Each number is 128 + 32 x the weight over its row's rms, rounded and kept within 0 to 255. Layers, rows and columns count from 0. Numbers have three digits each. The size before them is the row's rms in percent of the matrix's.

# layer 11 MLP down, 128x320, rms 0.166, rows 0-34, columns 0-79
102:084137122120162150113127197133080121154188164125146147142194117135141143151136169180153097100100088088162103146123182164109137173126144149134111166114107116166149189183148099085089116101148190101146119114148091146076116115132093115108139138
104:137179106158110163113091131146085100146117142166140090122129174104167108129156138087169129225184104115196150156144060121095139147131101056083186153143114135167130125139123145172096116146098142137182152101126167143087093163138130116113130120
094:136161090114088115095144078143128103205093129098168133093171108135169098191137089105172165096105089129195103168113130150187166078106158011125111063129131062120130086118095143145193121158101187188079108121170163142100193126107074142193166125
097:084123110103144145164135156158105106102150149144128107089111152124152135138111103099175099142096103166133126089152065129154115119081195086182108137093154131156091110144108137123132179130135116172158147087152177133122145129159108147086176098
106:119070087157145114130136101079167153132147100204147142060088116141147171102143127150112135107032071113130094132127151189144153078116088121097153093105139138120098104142132136114163150175096114081096091083120118128106118166136124103126146100
103:119166102140123084126114106145100151168106086159159122095125076092157134092158117130131159129114118169088076109158179069162104107176138055127162140143142107140212101114078131104127107121054120166138138147147159107154123144108080160092155124
095:047174082140137140163136164121128062149172156173148089105118101101122098142103103140148151061123144132125126122140115163162129124120064150157120105160125101158091149126096194141154182083198105052136171164158118107124209154146130131137139153
093:135177128113070120119168154102113152198163119183147136150134160111151141170136138095105178123092142125147138119089121150131093135073153176100153179127192109138180171161130127096140117103128112114103142100139114143128174135120144119105081232
100:128148141128106134136179128122186178134093155191121178169117065092114118140127135084128122076198095102145174151103108103088134185083145165122148162068162164122115121198209100153140144107207164144110146134064127111090189115167000129127127097
096:143083104140137122136133129100151155134088135095115097160091156115122128078160096125113125081133115197136135110147161117065184147102085122140178172071176082158135119166114208164116093095121141111174134120150138196112152131157132144087112113
098:130165127083083094176137116081180169110118143071087135120165164180059096131150128112085131114162139160081175187104137130153144149146116184094145125047128104082170138100184139137132132103108183173113124118121097159105187103111169174124110097
099:065094150118169102134141122136085094096130158084103120094158074157082108143096122138167111071176055167082068161125142111124092116130139136139156164149174198118124126146160137182149194167136107102122105108081141149186128148171074163217075135
096:141073136116144045134124139106173172115085119135069120134101170113081115189117164150155144103097141146101139153167115105106128129136069165127150138138096188118158095176104102106094124157149074153141124177117102098137098157112124136179083126
087:149114103140140069139179147084184118160146081054126158145136109080112107181100100101139181165169115132114105117099116114119184104126134102156158127110102111111119155159138122136119117111117179143144130122176098136128146167131114108083110148
095:138143182071134127159172152141167133139117156096120143183146136115088139121085132124160077175093084148164183113144132105168196100130226102089173078154113162089189193176138169195126105133112180123087122072130096131103119122129131139169078077
102:159080104199153125153163120136119175207148115114084190120112123086103122110171144086147092118155128161165099142182151134148147115157132160176098157189161147144104100063166090126094119213160151152156161109085081135137165149139107164107180074
105:046157109107126097171159168167090128106136138145116097151131092140084082127104122150077111107094134134063166132140121114140135126130131128100112125103144118174090185166159194143099073157114141172184181103141122107123124146110147137151099116
093:201200126144170093146123148103147114190119194158158121179098122120091146169156147156137119163130130101172121144045091144157106077105099165152075125129084095095150151168111075110166137110103166165092125176151149143152118172154119131128157169
096:160152085159121092142065168135128155118141119132120112130099086160144101124189137117134157141150113115072110104158128192138121155141112096192162177110101104096107094064103084093128141070135112090143136140109102143084166141100164109108129077
092:145147161139116087108162122176171124170167124133158196135121111152119156121168151158093118127150141119121177126178144125149124155094105144109131124119102147117088127163094153162185140137133077166195169134138147083101079103140105106102175130
097:096062143133163092023140133087142126159180059153124148116169102174063032072182146142154130129100117083088131134134152225087098114125096110116149109119140118176148095093096123100104127149153125095148114205138166098149135152055102096144114137
113:071141138069063161165114091139127132122159141102163175096158091071123135132175145139146086136135080140100108107139123131143152172088092116150149165148104149123204174129095122143060121169075138059115141187165200104166139119142095103079104129
100:154154146137130098142135088115112139134101130106083161128189135131100116144126066091164133152114124160078174079090138152159166141079127172117073128139120069127124081196087137123141147084142162130090182110088115126129133152117115165113126151
094:138126173126127122121132122143151131120093132098144101170118159207123165118077165134124169119174183161129100147140183087162127128140156155161105154084117075130140173100149134145115105136076173159120154063123105119139135129141150096082128076
115:149117189186102122095063158154128158114098140221101144160114148151133116179121146123169134126118119115099134145128114124149157160069142076105155206135158173092125175107151115127093177150078083126160159144087154103086126127104135156124149126
103:131123165167096111091118115123140144155136137163075125151104156176129133169184174088128145128097082075185169178141122182170096148089212114211112146116141129135113133182159150075141076131102142063128177080129071093122088179162141127130143087
098:149121152140149069146111180177081117101151160139071137096080175113118144128109076192109119161115080103164121106145155151197127094104139116081169183125115098122104115116115116096067138117094125125156172064118144107142133156139064095113126133
100:170146086155117068067072136145080112078095145143177097155099132095126108176122154150118141163178129129069145125109081111159164121077122109128117106142149138076098114149113096113130170174222076149070120098071105063162165129128064082140121090
083:116111142117180121149119101146148157144168079162151142161098116113094117168170180097190121145153060129154204134169163028139129145131136104090121152143081110077105160086055212140084130123177173096173155093101111120126166113067150126107163140
104:120096107107148142138119131127048127134065134163127139118094149158178125157108101150106114126112124125160117073093168130103163163180156139145115105161186181215166089137081061160099157158158133162099098025128081131123154095177182203129095140
094:123142149097166179137151138132125139170161148109166123117118112118134134147116159172181114158158130172165172134175179153127123168128113138129125163145138130132129126087115112230169117144139133115186097140140123099142179146130154141115141093
095:161095131142085134139138104175163046108122131143161113140133115152133084133104168127126085111111124088131098069070120108121146145090169103142163110108129152143097162153105116069123173143071191097149087140114130072158122091110171136182112129
089:172079107173078148170237057139089107152146112096087155149163168144076177083171112100170152126102158088154129060153117159145129112181077113128201123116186059100142116122150166140154121041091091176174115100144146105143151134173113116146161150
091:137140132125151146137140106060143078147097096138117120106179187085081208114149100076114097112112126132145136155108145125125126122138121163125108145162133128093164098110125177111127166142179123127194103105141123102168094135142106043042164125
088:090131170120127140042065114108186133100082198077152110149096134077153086142113085131123125108140078128141131114133145156149130070150087087169173157092071187098089123073105119113115123099112132118190132126117136055151156160151102107032164177